Each number is 200 + 20 x the weight over its row's rms, rounded and kept within 0 to 999. Layers, rows and columns count from 0. The size before them is the row's rms in percent of the matrix's.

# gate: layer 5 MLP gate, 1024x576, rms 0.0278, rows 574-589, columns 0-143
# up: layer 5 MLP up, 1024x576, rms 0.0297, rows 574-589, columns 0-143
# down: layer 5 MLP down (transposed), 1024x576, rms 0.0233, rows 574-589, columns 0-143
gate574,105,169,175,201,176,213,192,216,192,209,196,178,211,212,234,213,170,165,195,160,177,180,166,217,206,196,212,203,202,191,193,215,184,198,201,192,196,234,199,209,210,172,189,179,185,191,218,229,217,177,203,186,222,179,206,264,230,210,188,198,204,214,235,188,169,183,191,188,224,161,244,179,237,192,182,204,191,189,212,194,219,209,172,190,216,203,183,191,231,204,224,259,209,187,167,200,212,192,216,199,203,158,208,175,197,208,202,211,215,217,208,218,206,173,249,200,199,178,195,169,201,169,211,183,219,207,175,181,187,240,180,202,197,221,187,237,192,183,211,165,187,200,247,203,192
up574,103,179,189,192,218,157,204,206,198,190,200,193,194,203,172,231,180,216,220,215,202,188,210,184,211,192,194,206,201,175,202,178,214,186,204,196,204,239,185,216,210,205,202,214,203,194,158,194,178,194,165,206,169,212,229,189,142,199,183,215,217,192,175,195,187,239,230,218,210,187,199,189,208,166,209,184,211,181,201,184,176,221,208,222,179,172,221,227,242,205,200,207,177,230,205,208,199,205,180,225,175,208,200,196,221,212,214,164,202,210,211,196,193,221,188,180,210,200,175,221,209,175,213,194,221,202,228,149,242,220,196,228,205,207,204,201,194,225,220,182,157,166,181,182,201
down574,103,206,179,193,177,232,221,209,189,213,160,184,239,207,248,175,208,173,168,173,219,204,212,183,215,227,232,176,215,163,203,167,243,200,196,210,195,172,179,172,168,199,213,208,235,174,227,203,218,209,204,187,262,202,177,202,235,186,227,228,219,176,200,201,204,178,188,207,208,252,202,172,242,159,239,186,191,194,163,220,195,190,195,196,208,201,175,190,202,226,192,188,194,195,179,200,209,212,228,202,174,224,205,165,227,217,197,224,195,210,227,210,176,196,222,201,208,218,206,185,206,190,211,206,156,223,208,206,173,191,187,201,204,193,220,220,215,182,178,229,184,188,212,225,165
gate575,108,193,163,200,204,195,243,220,250,177,235,176,232,199,200,182,196,196,217,189,185,193,247,213,203,158,209,174,179,227,187,174,197,199,179,200,201,226,193,226,216,214,188,205,218,179,171,168,167,151,217,216,228,179,258,222,176,219,173,188,204,185,217,211,188,212,205,182,219,208,225,182,211,203,257,192,152,213,209,179,176,183,208,215,188,170,189,173,212,208,202,209,185,190,197,207,180,225,204,188,213,211,216,180,180,197,207,215,213,192,221,197,229,204,234,204,227,184,217,178,217,211,207,202,199,202,208,219,204,199,193,205,218,220,218,198,227,225,193,219,211,199,214,192,199
up575,110,212,220,199,208,194,208,223,204,195,205,174,174,200,152,211,182,202,186,190,204,178,223,208,187,209,187,192,191,201,227,233,212,178,228,206,242,188,198,190,203,205,204,187,200,183,207,204,196,220,209,216,222,184,231,208,217,157,202,190,190,205,206,216,214,186,181,178,179,184,174,203,172,188,205,191,180,222,197,217,196,223,177,196,184,217,175,217,214,207,208,194,204,204,218,226,213,184,188,206,222,168,191,179,184,183,224,183,168,201,231,207,200,248,247,237,191,187,242,230,212,187,206,194,192,231,139,194,237,218,199,179,189,183,182,157,221,231,176,190,194,208,204,203,213
down575,111,199,155,174,180,225,212,212,225,200,195,211,206,178,232,193,203,210,149,165,207,217,190,205,212,195,224,173,182,201,197,194,210,211,173,256,199,160,203,204,209,209,199,201,179,204,256,205,157,213,207,198,181,225,194,182,217,208,213,209,200,211,165,197,207,194,246,212,205,196,233,201,168,187,198,230,194,170,214,232,210,188,203,219,208,152,185,202,197,231,247,199,203,210,183,204,218,200,192,226,198,197,169,196,215,225,193,198,184,198,199,195,194,208,201,237,209,163,188,220,194,189,192,172,156,166,187,199,209,177,238,194,215,200,225,193,183,188,184,182,195,183,179,218,182
gate576,103,164,183,223,167,196,223,227,191,243,236,164,186,194,206,186,170,203,193,217,203,178,202,196,215,204,184,199,229,186,220,207,184,212,168,180,195,213,195,229,192,195,193,190,194,197,211,211,211,217,183,221,179,213,204,197,201,212,202,199,201,163,188,223,217,204,233,197,193,165,186,184,177,198,181,214,201,190,218,220,191,219,159,202,198,203,233,190,177,187,181,214,203,200,192,216,192,190,186,191,203,219,178,183,219,193,225,189,182,166,193,195,198,210,215,195,180,195,201,208,206,172,199,242,202,197,201,228,225,203,211,203,235,182,191,190,199,212,229,223,208,200,211,164,204
up576,103,187,177,189,203,232,173,203,200,187,187,216,207,213,204,186,222,235,183,215,176,218,223,228,183,212,190,219,185,172,184,212,181,207,202,170,180,208,202,184,239,186,172,194,210,174,204,173,171,191,223,201,234,231,181,190,203,213,223,189,234,197,201,219,196,173,204,197,205,219,201,200,181,196,193,191,174,240,221,212,188,197,226,198,245,254,189,184,200,216,208,234,203,206,182,173,231,212,203,180,215,208,196,208,188,212,180,212,223,236,202,190,218,251,221,226,207,176,199,214,219,170,192,184,195,205,173,216,192,175,203,204,159,199,208,168,173,209,174,224,190,181,183,195,187
down576,105,219,160,157,179,225,169,196,199,225,208,185,207,225,219,199,200,179,206,222,205,236,194,152,219,203,178,193,227,212,198,178,192,186,184,202,210,194,194,195,194,229,174,204,200,187,209,211,219,250,215,204,180,183,164,212,209,217,152,190,204,200,210,210,242,199,159,196,231,228,168,202,237,209,204,205,228,224,195,190,210,236,185,202,191,221,178,176,205,182,150,187,172,192,192,254,216,190,217,163,200,173,218,211,199,216,195,232,177,169,221,195,201,142,212,174,191,188,189,201,184,238,189,206,171,226,229,253,172,199,206,232,209,207,169,207,200,197,189,199,199,171,192,213,174
gate577,101,179,222,167,180,192,215,203,218,194,190,194,181,222,186,224,190,220,195,184,141,223,214,179,211,207,179,205,226,187,167,191,230,195,188,207,183,203,190,178,190,195,210,195,220,220,187,179,232,196,200,219,200,190,191,193,186,188,206,180,195,202,206,196,192,177,224,174,227,189,233,181,153,195,193,182,198,196,202,228,201,219,186,229,212,189,203,193,199,206,181,174,135,174,203,188,170,184,204,231,211,174,175,182,196,186,229,179,193,195,129,179,205,175,203,184,203,178,216,241,157,163,190,210,212,197,202,199,204,186,202,179,204,193,182,219,177,204,208,195,176,170,180,192,160
up577,095,217,191,180,204,190,194,223,194,176,207,199,185,201,214,199,162,196,187,189,207,201,211,171,198,190,219,211,186,212,174,193,183,180,259,190,181,179,201,187,210,206,231,205,164,188,221,189,166,189,150,203,192,216,209,198,178,228,221,177,173,192,179,200,247,179,214,191,224,212,190,197,157,210,214,189,230,233,181,207,199,226,213,181,189,180,196,185,204,222,215,177,212,212,212,180,216,206,235,197,189,217,214,165,182,205,192,181,206,200,194,205,204,176,222,234,178,222,183,191,201,167,182,226,228,204,218,206,220,234,188,218,166,238,185,182,189,192,211,227,200,171,223,157,191
down577,100,187,196,241,186,208,216,179,174,208,188,189,214,226,168,216,225,213,179,215,252,212,209,220,200,244,194,190,218,196,197,239,222,216,171,184,207,203,199,209,207,220,167,206,204,223,202,221,231,213,194,202,181,149,186,166,216,201,209,208,243,173,230,181,199,195,196,191,190,185,213,214,213,205,183,192,181,171,197,199,223,210,195,162,196,210,189,171,222,194,204,188,203,154,180,176,198,173,228,211,203,177,155,220,200,242,177,206,212,184,178,208,213,240,164,154,194,192,185,225,191,214,208,203,167,206,173,205,171,174,208,189,171,186,200,238,205,206,207,186,202,232,193,206,210
gate578,098,178,181,202,236,215,199,206,214,210,211,182,210,168,211,196,188,217,228,186,212,233,215,156,175,193,220,220,221,180,171,188,203,177,198,198,187,174,222,190,215,182,220,218,144,197,182,227,189,194,200,170,172,194,187,214,194,208,200,218,175,224,160,211,217,221,193,230,211,200,205,194,205,166,213,192,198,173,196,212,211,225,234,164,193,176,209,166,197,200,166,221,183,196,207,175,232,184,213,153,192,184,186,221,200,202,170,219,183,185,251,230,205,163,220,219,199,214,194,189,207,201,193,188,225,209,205,211,184,195,217,190,230,182,222,194,223,186,201,213,223,175,185,212,187
up578,114,197,165,230,166,206,185,199,186,194,186,191,194,192,202,162,224,185,222,216,185,197,223,181,183,206,236,210,213,191,188,174,191,185,176,220,206,184,202,168,151,194,228,218,151,210,173,201,217,222,213,204,166,194,181,158,172,230,220,206,192,206,185,220,229,215,172,241,204,192,198,173,198,183,195,165,210,200,190,206,189,200,238,205,217,172,212,207,199,201,160,210,169,257,185,210,196,218,195,160,195,212,245,214,169,212,199,218,216,194,186,230,204,198,228,210,213,212,201,193,203,227,202,175,190,155,214,176,188,202,190,186,227,222,213,220,255,165,193,187,184,213,232,220,146
down578,103,193,191,192,188,188,193,190,199,185,205,229,187,200,183,160,209,213,171,245,169,192,201,201,188,154,208,164,190,221,190,204,191,261,222,186,219,187,234,226,207,203,204,185,213,208,192,198,216,176,188,228,213,188,150,201,199,229,202,182,206,199,209,208,218,194,190,248,157,196,188,171,186,194,212,192,208,190,229,158,216,200,182,211,203,171,187,225,201,170,174,182,167,211,233,229,210,192,207,216,180,199,251,183,199,160,193,189,181,209,185,200,167,233,211,202,218,196,236,201,204,211,184,202,231,205,200,172,195,215,227,206,163,185,203,228,188,201,211,165,185,209,223,237,150
gate579,102,242,189,196,204,167,198,212,194,206,211,210,209,203,213,189,175,194,218,196,201,213,203,239,220,248,203,202,235,193,186,194,189,162,192,196,204,170,216,193,188,175,207,200,225,180,223,213,223,180,219,213,170,193,201,206,155,183,211,165,175,197,222,194,223,172,209,217,165,197,213,212,217,184,185,206,223,235,187,219,223,197,212,209,221,211,207,205,174,213,195,212,185,191,204,276,183,172,192,174,219,160,203,199,197,170,241,207,209,201,236,184,177,241,180,202,202,191,208,216,192,188,190,220,197,195,170,211,191,186,176,196,180,221,197,190,189,193,191,177,210,214,176,185,227
up579,103,195,208,209,206,196,247,222,206,226,200,210,203,193,178,185,186,209,142,205,213,195,221,183,211,197,201,209,186,220,203,188,209,201,196,209,243,195,173,200,198,192,207,221,168,193,196,195,187,225,218,189,208,212,245,182,189,206,191,202,244,238,190,198,194,213,215,203,203,204,181,205,201,194,190,177,202,185,195,197,195,220,169,216,178,183,200,226,213,216,194,192,235,223,176,183,212,186,186,202,192,225,187,183,193,196,234,193,237,189,198,179,209,210,212,205,213,222,216,191,245,183,191,177,215,193,215,194,200,179,188,210,183,205,163,227,206,223,203,163,180,222,210,152,198
down579,104,200,217,212,172,175,201,186,227,188,216,201,206,227,175,210,194,215,210,205,226,200,220,230,197,229,198,197,211,215,228,184,195,189,183,180,198,214,197,182,196,163,196,186,226,226,198,236,199,198,192,218,193,178,181,240,216,207,197,205,197,212,182,179,209,227,239,216,202,204,213,181,206,198,213,180,193,217,230,186,222,189,182,182,216,191,207,166,211,223,214,209,235,189,175,183,207,193,192,194,185,199,182,195,192,211,212,183,220,205,168,231,167,214,202,171,214,185,179,222,175,194,199,233,170,205,189,198,206,190,193,190,198,196,257,170,203,190,212,205,249,167,219,220,203
gate580,114,189,188,208,206,193,165,195,181,171,209,193,227,206,214,190,212,208,208,199,223,188,214,195,179,211,179,179,143,207,185,204,200,199,185,162,181,170,204,209,199,204,178,218,213,187,215,180,206,192,217,191,181,192,206,170,221,214,187,210,195,225,178,196,208,209,222,192,185,189,183,221,228,213,209,214,196,191,223,199,180,231,198,198,209,193,215,158,215,199,245,205,167,171,217,246,193,182,178,209,212,221,193,233,194,198,233,223,193,217,176,199,228,176,213,181,184,202,188,195,179,168,188,232,236,179,226,197,193,188,210,219,184,198,180,232,238,222,179,192,172,222,207,233,187
up580,105,183,216,191,229,213,200,211,201,217,178,178,153,185,213,167,232,214,198,205,224,188,221,209,206,207,210,181,188,184,183,204,206,205,190,192,216,186,207,198,173,216,200,188,188,191,184,208,214,204,234,192,199,213,237,209,213,202,190,193,241,232,159,183,197,202,203,212,178,233,148,210,187,197,223,197,201,193,202,179,193,244,192,190,203,158,199,177,210,222,212,194,213,176,186,210,226,217,191,170,182,198,202,193,205,185,244,195,202,204,206,208,171,213,185,184,240,195,200,175,173,202,209,174,198,203,225,209,218,196,216,211,176,242,188,209,210,241,231,214,157,217,169,186,162
down580,114,213,193,210,206,232,198,212,195,167,195,185,205,231,181,232,186,198,217,203,204,195,154,236,222,180,212,205,171,215,215,201,178,233,195,210,196,187,213,201,192,188,212,218,213,207,229,214,191,174,200,209,197,202,192,150,182,219,176,200,181,224,194,221,211,179,202,195,230,211,226,216,201,235,223,193,202,198,187,187,195,203,218,208,200,208,199,193,182,187,212,191,230,208,234,202,186,177,201,198,163,185,164,220,196,208,208,205,232,207,191,202,185,221,185,177,183,193,194,174,183,195,195,196,190,204,208,161,173,212,159,185,200,185,235,185,204,223,172,199,201,196,178,219,191
gate581,104,217,188,184,238,160,228,205,186,199,187,175,200,193,216,195,150,211,240,201,209,165,214,202,195,222,212,173,201,238,223,170,187,221,180,224,212,222,215,219,178,190,205,210,191,181,204,214,187,165,218,220,188,207,226,219,204,193,218,212,218,207,214,246,199,184,188,227,194,175,174,192,201,204,187,202,200,234,197,202,195,208,181,205,180,215,192,198,214,217,214,204,202,169,215,259,208,171,203,228,236,207,219,188,184,200,199,172,210,202,188,187,195,170,195,206,124,168,213,203,220,222,186,219,182,199,208,203,211,160,209,217,196,210,175,182,207,216,193,168,194,176,206,209,222
up581,103,202,219,220,234,174,187,172,206,197,186,216,212,200,208,171,206,197,201,187,203,197,204,228,209,198,154,219,179,211,179,220,225,180,225,221,207,221,199,220,225,194,193,195,237,203,192,179,209,167,185,204,205,227,221,239,191,188,215,197,205,208,208,212,214,208,181,205,205,247,208,157,212,216,215,211,181,231,173,198,187,183,204,180,191,191,160,201,202,161,219,216,216,203,207,170,206,205,207,182,189,223,198,220,189,220,169,209,204,170,212,203,223,220,196,169,182,193,206,212,186,173,193,241,222,207,168,238,196,216,194,214,193,219,191,197,195,206,187,191,176,188,207,177,191
down581,107,222,169,227,166,193,196,217,198,187,216,239,216,198,195,207,158,211,214,181,190,231,199,190,209,194,193,200,203,204,226,171,184,233,230,184,196,149,202,187,203,200,185,227,190,220,226,217,221,228,212,206,219,213,193,200,171,206,195,194,207,199,239,197,202,155,188,192,176,200,155,244,249,204,206,204,193,180,188,214,191,249,193,192,228,190,204,201,195,195,165,195,195,195,215,233,161,172,174,229,192,177,176,223,189,216,218,177,192,195,214,205,194,221,234,214,228,204,205,201,186,175,171,161,194,203,183,168,214,174,203,217,199,241,208,207,237,189,194,181,192,233,204,187,236
gate582,109,188,198,172,204,204,186,188,243,182,192,184,232,167,154,215,201,186,174,215,165,201,219,207,222,211,160,196,215,205,194,225,204,250,142,204,208,207,173,210,168,197,202,192,195,179,191,191,187,229,171,214,195,195,223,219,199,217,215,212,230,192,220,192,228,211,209,204,184,194,198,218,197,209,190,193,216,189,186,188,183,192,170,209,198,202,185,264,198,201,190,183,189,165,174,165,167,187,212,253,176,167,203,239,205,186,258,199,179,191,181,217,177,167,209,178,222,183,187,211,202,179,202,234,177,226,192,205,203,197,246,218,196,190,223,193,194,208,204,195,195,197,165,238,216
up582,098,187,203,199,183,214,228,205,211,213,193,170,257,164,172,208,185,216,191,185,194,211,209,227,254,192,185,195,213,166,189,186,220,227,189,184,227,174,192,223,179,222,206,195,193,207,183,203,251,209,194,218,190,204,212,196,208,208,200,196,243,207,205,234,207,225,196,215,202,187,208,224,216,231,214,216,212,161,204,181,211,196,162,195,204,189,205,222,231,204,229,208,210,172,181,186,139,174,164,209,200,194,176,199,174,220,227,170,179,204,140,180,189,188,195,204,189,188,225,180,221,191,203,194,184,201,190,219,211,190,213,201,208,199,229,212,196,207,217,207,213,211,190,209,231
down582,102,219,195,201,235,199,181,221,195,223,232,226,168,225,230,194,231,194,190,187,220,196,194,188,165,235,209,209,195,224,237,196,180,176,230,212,161,199,225,194,222,209,208,203,179,227,217,218,150,190,217,173,206,191,173,191,168,184,195,175,156,207,202,222,164,158,172,200,224,194,167,174,202,196,202,200,169,208,199,195,209,168,222,171,208,195,192,143,192,178,182,196,216,226,209,244,249,245,216,193,195,210,193,184,231,261,172,217,214,208,255,202,235,223,195,230,178,210,210,194,190,206,159,208,213,185,205,182,200,212,211,185,203,209,152,199,219,189,179,185,184,180,184,189,188
gate583,103,213,199,194,218,203,203,198,208,215,175,213,195,214,261,193,217,184,202,212,196,206,180,180,192,184,241,175,218,197,166,169,217,219,213,181,201,202,192,193,202,167,220,182,208,225,191,186,197,173,200,164,189,195,209,226,221,175,206,199,220,170,216,213,184,212,204,226,183,203,210,193,187,178,225,211,220,237,224,213,197,184,189,211,215,190,222,205,209,176,229,221,156,186,209,174,202,173,217,191,231,220,185,208,189,204,202,232,188,205,195,193,246,166,219,205,209,197,217,226,207,180,232,178,240,201,224,177,206,168,167,186,210,241,215,189,201,204,194,198,206,208,237,201,172
up583,110,205,184,161,204,236,200,244,233,181,175,211,210,208,242,189,202,202,193,192,187,167,196,193,208,192,195,209,216,215,203,236,205,195,212,223,202,190,222,179,184,192,204,187,202,198,233,200,220,168,209,178,234,205,231,187,240,182,208,188,189,203,213,195,131,192,200,250,206,170,238,198,197,202,218,192,208,193,183,249,233,168,179,217,174,214,175,221,174,206,206,184,199,211,201,205,190,192,219,202,196,215,201,212,215,195,206,203,195,228,173,196,218,198,224,197,200,180,233,166,213,191,199,204,211,239,222,197,215,175,206,188,207,200,169,213,192,180,238,199,179,178,211,202,189
down583,106,234,218,200,210,158,169,208,177,184,236,168,162,188,208,204,204,217,169,185,210,192,162,218,188,224,166,202,210,198,170,218,193,210,184,194,211,190,236,178,203,205,224,209,226,176,210,202,193,160,157,204,204,228,199,199,196,191,204,214,163,219,205,234,187,201,222,200,225,198,218,220,217,183,173,206,210,214,160,198,216,192,243,189,180,201,198,198,187,216,202,203,220,226,228,226,200,191,176,199,209,199,200,195,178,182,213,195,203,205,205,183,185,210,169,206,221,248,209,229,180,218,203,210,196,216,225,192,201,211,195,221,207,193,221,214,194,228,218,192,191,196,177,193,202
gate584,098,175,149,174,200,200,208,211,209,216,262,194,227,212,189,188,210,206,217,204,194,217,182,161,176,203,175,200,194,175,222,193,185,224,202,193,175,210,200,199,193,202,207,247,195,225,192,152,174,153,194,234,206,207,192,191,176,192,222,180,217,182,231,196,177,211,208,203,216,209,178,189,159,189,199,205,182,187,193,180,262,183,195,215,195,169,197,190,211,181,207,187,166,187,216,179,202,210,203,177,228,184,218,176,245,211,164,165,217,174,193,207,214,187,204,210,214,170,176,216,203,186,198,220,223,228,237,201,232,227,231,181,204,187,205,207,179,210,238,239,187,159,219,186,192
up584,091,197,220,217,201,218,180,214,212,203,196,184,164,200,194,183,188,211,215,190,182,207,193,183,190,187,151,194,190,190,212,219,195,187,196,232,186,184,217,179,228,200,210,196,180,214,191,220,181,180,218,225,203,197,180,178,159,227,225,194,163,199,153,174,241,195,243,184,259,216,182,194,227,226,198,227,215,199,149,194,207,170,193,180,180,195,198,203,201,205,199,218,195,198,211,202,207,187,216,173,181,197,209,154,219,202,197,220,211,180,196,205,184,188,213,161,197,217,195,207,188,189,234,179,198,173,225,197,213,214,246,184,208,234,208,211,199,191,177,214,209,224,203,202,189
down584,094,196,185,201,215,209,208,181,172,206,194,175,196,218,205,170,214,210,175,204,202,203,213,208,201,222,212,201,179,228,175,201,202,195,187,179,198,239,188,184,182,218,202,213,207,175,214,208,188,214,212,179,201,200,192,207,215,215,218,191,219,156,214,225,213,196,195,213,168,183,205,192,244,197,223,209,190,211,193,190,177,195,212,196,214,215,200,194,187,173,203,195,206,223,185,201,174,239,237,189,217,190,214,219,225,226,216,199,173,159,203,209,223,202,183,192,217,186,197,190,212,200,169,237,223,223,192,211,205,219,171,174,228,190,197,195,206,199,201,183,217,203,199,155,204
gate585,105,216,172,190,218,167,222,160,195,219,186,205,196,211,178,193,211,213,225,242,209,210,209,199,192,163,220,198,194,168,239,197,195,190,199,214,191,207,217,182,166,207,213,203,213,234,171,198,193,172,200,195,213,225,186,235,188,215,188,174,237,216,188,217,192,174,196,175,172,230,206,180,199,145,194,181,206,223,227,223,160,201,213,199,184,212,204,199,208,200,220,202,180,210,234,216,191,171,195,178,218,204,196,197,202,207,205,197,201,211,184,203,195,214,209,191,168,236,179,211,222,180,193,195,221,209,205,195,220,189,189,194,243,234,180,186,192,205,199,212,234,183,220,211,216
up585,109,186,177,190,207,202,229,207,232,187,200,188,171,225,221,236,221,193,196,216,188,191,185,208,196,190,201,221,234,170,185,197,186,199,222,219,176,213,230,190,188,226,232,194,176,217,233,210,203,209,211,195,199,202,215,212,217,189,197,192,186,209,224,165,210,177,180,213,232,205,206,196,194,222,202,184,197,254,193,219,186,217,190,226,185,192,247,179,194,198,219,171,199,196,214,155,185,195,213,190,205,224,198,175,184,213,201,182,214,198,218,190,194,164,204,216,205,194,184,202,220,223,221,214,194,208,223,175,208,220,180,215,223,212,199,198,223,220,152,181,182,190,193,150,223
down585,107,152,183,199,229,202,222,204,230,191,193,210,204,211,217,253,198,201,198,179,210,201,174,204,222,191,196,192,178,206,213,201,210,226,226,199,205,179,198,199,155,206,200,166,172,209,196,204,239,208,194,162,250,190,195,206,182,207,187,187,225,188,195,211,221,223,203,178,256,220,178,183,184,208,191,220,212,211,222,177,189,191,181,214,200,180,180,221,199,176,202,202,204,170,219,226,194,213,236,205,205,205,222,160,211,233,182,203,166,216,176,214,203,194,224,184,195,202,188,168,205,184,205,249,184,202,219,200,176,196,206,174,232,169,177,200,181,213,185,212,218,193,186,197,208
gate586,103,254,210,206,176,200,188,208,194,216,220,193,177,234,192,208,194,229,214,197,199,169,204,214,186,182,233,206,215,202,241,206,185,160,242,196,195,202,200,201,170,203,182,201,215,172,169,200,180,196,206,176,174,224,198,195,202,177,191,205,188,207,176,187,231,200,214,210,166,189,213,198,212,215,245,211,219,192,159,196,188,192,174,197,203,180,204,215,221,241,217,207,235,193,169,217,213,186,209,190,216,180,183,177,165,208,217,175,231,193,191,173,219,198,194,193,194,184,200,166,175,205,178,174,230,190,218,195,214,210,202,180,194,199,184,181,215,187,182,210,161,180,182,170,183
up586,097,212,225,174,171,183,188,199,150,202,219,201,189,176,167,202,214,177,194,222,222,218,206,173,199,184,203,200,174,188,183,199,225,174,202,182,185,186,203,218,191,219,228,238,200,211,194,222,161,162,173,200,228,187,188,212,183,195,193,207,202,220,165,214,213,196,192,206,182,210,236,201,202,218,210,209,214,212,205,178,233,214,220,185,229,177,219,183,165,220,191,201,220,197,204,189,174,216,214,202,197,175,201,232,207,215,241,209,205,193,247,202,190,200,208,198,161,194,193,197,199,213,234,188,181,220,198,147,155,189,245,199,223,185,211,213,191,173,187,227,194,167,199,194,238
down586,105,167,211,170,213,230,205,193,228,199,156,213,218,184,202,195,213,169,184,180,189,231,181,223,216,186,199,220,189,188,215,227,221,211,169,202,205,228,206,204,230,182,205,178,209,208,181,176,240,216,192,202,227,203,201,225,213,183,221,192,231,215,204,206,181,193,161,177,214,194,167,187,224,223,202,209,196,153,177,218,191,183,179,181,205,194,220,206,224,187,200,223,192,175,222,168,184,198,210,196,200,229,191,199,206,203,156,182,165,200,183,199,231,217,221,178,200,200,197,207,215,178,212,187,198,184,195,234,214,206,213,190,179,173,214,201,230,187,200,178,222,207,202,185,225
gate587,116,199,197,194,196,185,198,227,250,238,211,193,166,196,192,212,210,173,209,184,243,188,213,219,181,199,238,168,203,206,204,191,182,209,218,222,212,191,193,198,204,200,187,182,205,181,196,171,224,184,173,163,182,217,181,229,196,201,195,216,184,199,184,170,211,205,215,195,232,182,229,196,198,213,227,193,177,181,193,171,190,207,173,187,172,172,195,184,197,181,206,219,197,206,212,228,203,184,197,179,211,205,189,176,216,206,186,198,201,223,195,211,179,167,170,194,173,218,186,210,209,185,161,212,220,212,199,210,209,172,193,196,218,203,225,225,200,221,197,197,186,179,194,185,224
up587,113,199,232,206,187,203,243,181,208,190,186,250,208,196,174,218,211,197,249,213,185,178,213,225,188,202,175,188,188,194,213,233,174,127,222,202,168,238,151,208,211,227,184,218,221,190,179,200,206,179,216,194,198,200,210,187,181,183,200,190,174,231,244,213,219,221,200,196,193,230,241,180,200,208,177,184,174,222,184,190,183,188,228,208,208,205,205,198,213,202,204,154,213,227,197,177,221,233,206,185,204,199,223,232,216,229,205,196,227,211,213,219,198,206,208,202,200,141,182,186,241,210,241,155,186,175,168,185,181,166,229,217,180,183,163,214,195,195,177,194,189,222,197,223,203
down587,108,194,190,237,210,192,169,255,202,223,204,174,187,200,198,168,185,197,200,220,223,183,192,214,195,212,200,226,195,209,193,210,177,229,222,186,222,181,222,192,186,187,185,208,211,166,236,146,189,217,189,177,161,228,171,209,192,205,196,223,192,204,210,212,208,206,218,170,189,209,188,208,193,226,196,184,188,180,194,210,220,184,212,185,185,196,199,197,193,208,185,186,210,211,180,227,224,179,182,205,204,212,211,122,219,197,176,184,222,222,215,188,185,179,189,205,181,204,213,195,184,236,187,223,184,197,205,191,186,204,183,210,215,192,238,219,198,208,206,220,182,196,179,199,200
gate588,090,197,207,176,228,207,181,195,196,188,178,222,259,192,209,196,204,231,206,199,228,254,230,212,219,188,218,210,211,198,236,157,202,182,178,178,212,205,168,226,238,213,184,222,203,179,196,217,163,211,203,185,215,206,207,209,172,237,243,167,219,230,202,162,206,221,215,158,224,224,204,201,208,228,173,187,210,211,175,232,186,202,197,227,184,200,194,163,200,262,237,170,193,199,191,157,195,186,197,174,180,223,216,178,178,211,205,203,220,198,205,231,209,203,168,199,182,192,208,192,225,198,210,181,167,208,216,195,202,209,209,221,177,216,188,207,220,214,182,227,217,196,228,200,181
up588,086,211,174,218,176,211,181,194,220,177,198,199,230,190,226,192,199,194,207,174,210,204,195,214,209,174,209,232,214,240,224,212,202,172,207,188,169,143,179,193,220,195,176,180,219,197,210,165,194,204,194,197,168,186,192,225,154,224,208,174,216,227,221,182,195,192,248,177,210,193,236,205,205,230,192,203,193,198,227,230,190,211,169,189,170,209,182,172,187,216,215,185,188,191,201,194,207,192,191,193,197,217,214,165,199,207,177,219,228,208,179,187,218,195,170,144,191,188,189,211,184,193,188,220,187,214,202,189,213,206,210,218,176,218,184,202,183,222,173,169,229,208,179,213,220
down588,088,171,195,192,194,214,205,217,186,237,193,215,188,168,192,187,213,178,209,206,193,206,194,210,150,181,193,175,212,200,179,227,197,173,192,201,209,197,198,199,216,205,168,199,183,241,192,220,178,190,198,183,203,169,177,199,190,181,192,224,219,194,171,216,147,157,209,246,189,192,190,208,201,221,183,197,213,208,185,169,165,189,173,183,196,173,207,212,227,201,178,208,195,150,180,188,174,211,175,219,212,231,177,254,196,192,215,225,211,186,211,199,204,224,239,206,203,198,182,183,191,191,188,196,255,215,211,210,193,189,186,207,213,207,196,206,232,185,204,189,179,196,203,198,240
gate589,097,210,204,189,162,210,159,195,218,202,211,198,214,192,195,190,178,217,199,170,177,208,185,185,247,221,206,204,173,239,196,191,220,187,196,213,197,221,234,226,215,208,210,171,220,205,208,209,199,161,188,187,184,207,201,185,228,192,178,211,210,191,166,241,181,228,210,205,172,214,164,224,197,203,230,218,193,187,237,195,216,182,195,143,181,205,178,194,188,169,219,199,213,196,148,196,177,209,199,207,221,182,172,206,197,213,210,194,207,195,199,209,248,188,187,196,232,242,204,197,177,210,193,187,205,241,210,186,217,226,202,227,195,185,210,232,219,170,226,210,170,193,179,198,195
up589,092,154,228,201,210,227,163,187,230,224,213,198,199,207,212,199,236,178,187,199,166,205,219,170,184,223,210,141,194,231,148,220,198,216,172,220,195,187,165,219,165,223,189,175,180,211,200,204,232,183,237,199,195,214,228,239,176,216,187,207,176,218,257,195,214,205,174,222,195,191,181,180,196,185,253,224,150,162,214,207,222,169,203,176,176,185,188,210,183,217,216,198,190,211,223,188,202,189,216,198,214,199,211,208,197,180,192,222,178,180,210,183,180,158,183,218,204,194,192,178,194,210,188,168,225,237,242,206,186,225,206,183,169,177,200,219,197,180,204,197,195,221,197,203,192
down589,097,219,191,207,199,234,222,181,162,189,190,193,210,203,217,184,152,201,185,194,213,189,212,203,183,207,206,243,199,172,220,208,183,202,216,173,212,176,243,163,233,213,210,228,204,207,208,200,184,195,172,226,170,215,200,206,193,217,220,232,219,224,175,155,210,170,243,183,174,205,224,252,175,201,204,210,242,205,182,207,209,237,227,200,207,204,249,197,210,216,205,212,225,223,201,203,220,209,195,183,155,220,182,204,184,239,209,232,221,208,203,186,200,239,216,226,166,183,173,203,202,189,188,216,174,212,210,190,226,184,237,214,205,207,198,213,213,175,205,199,168,171,201,192,209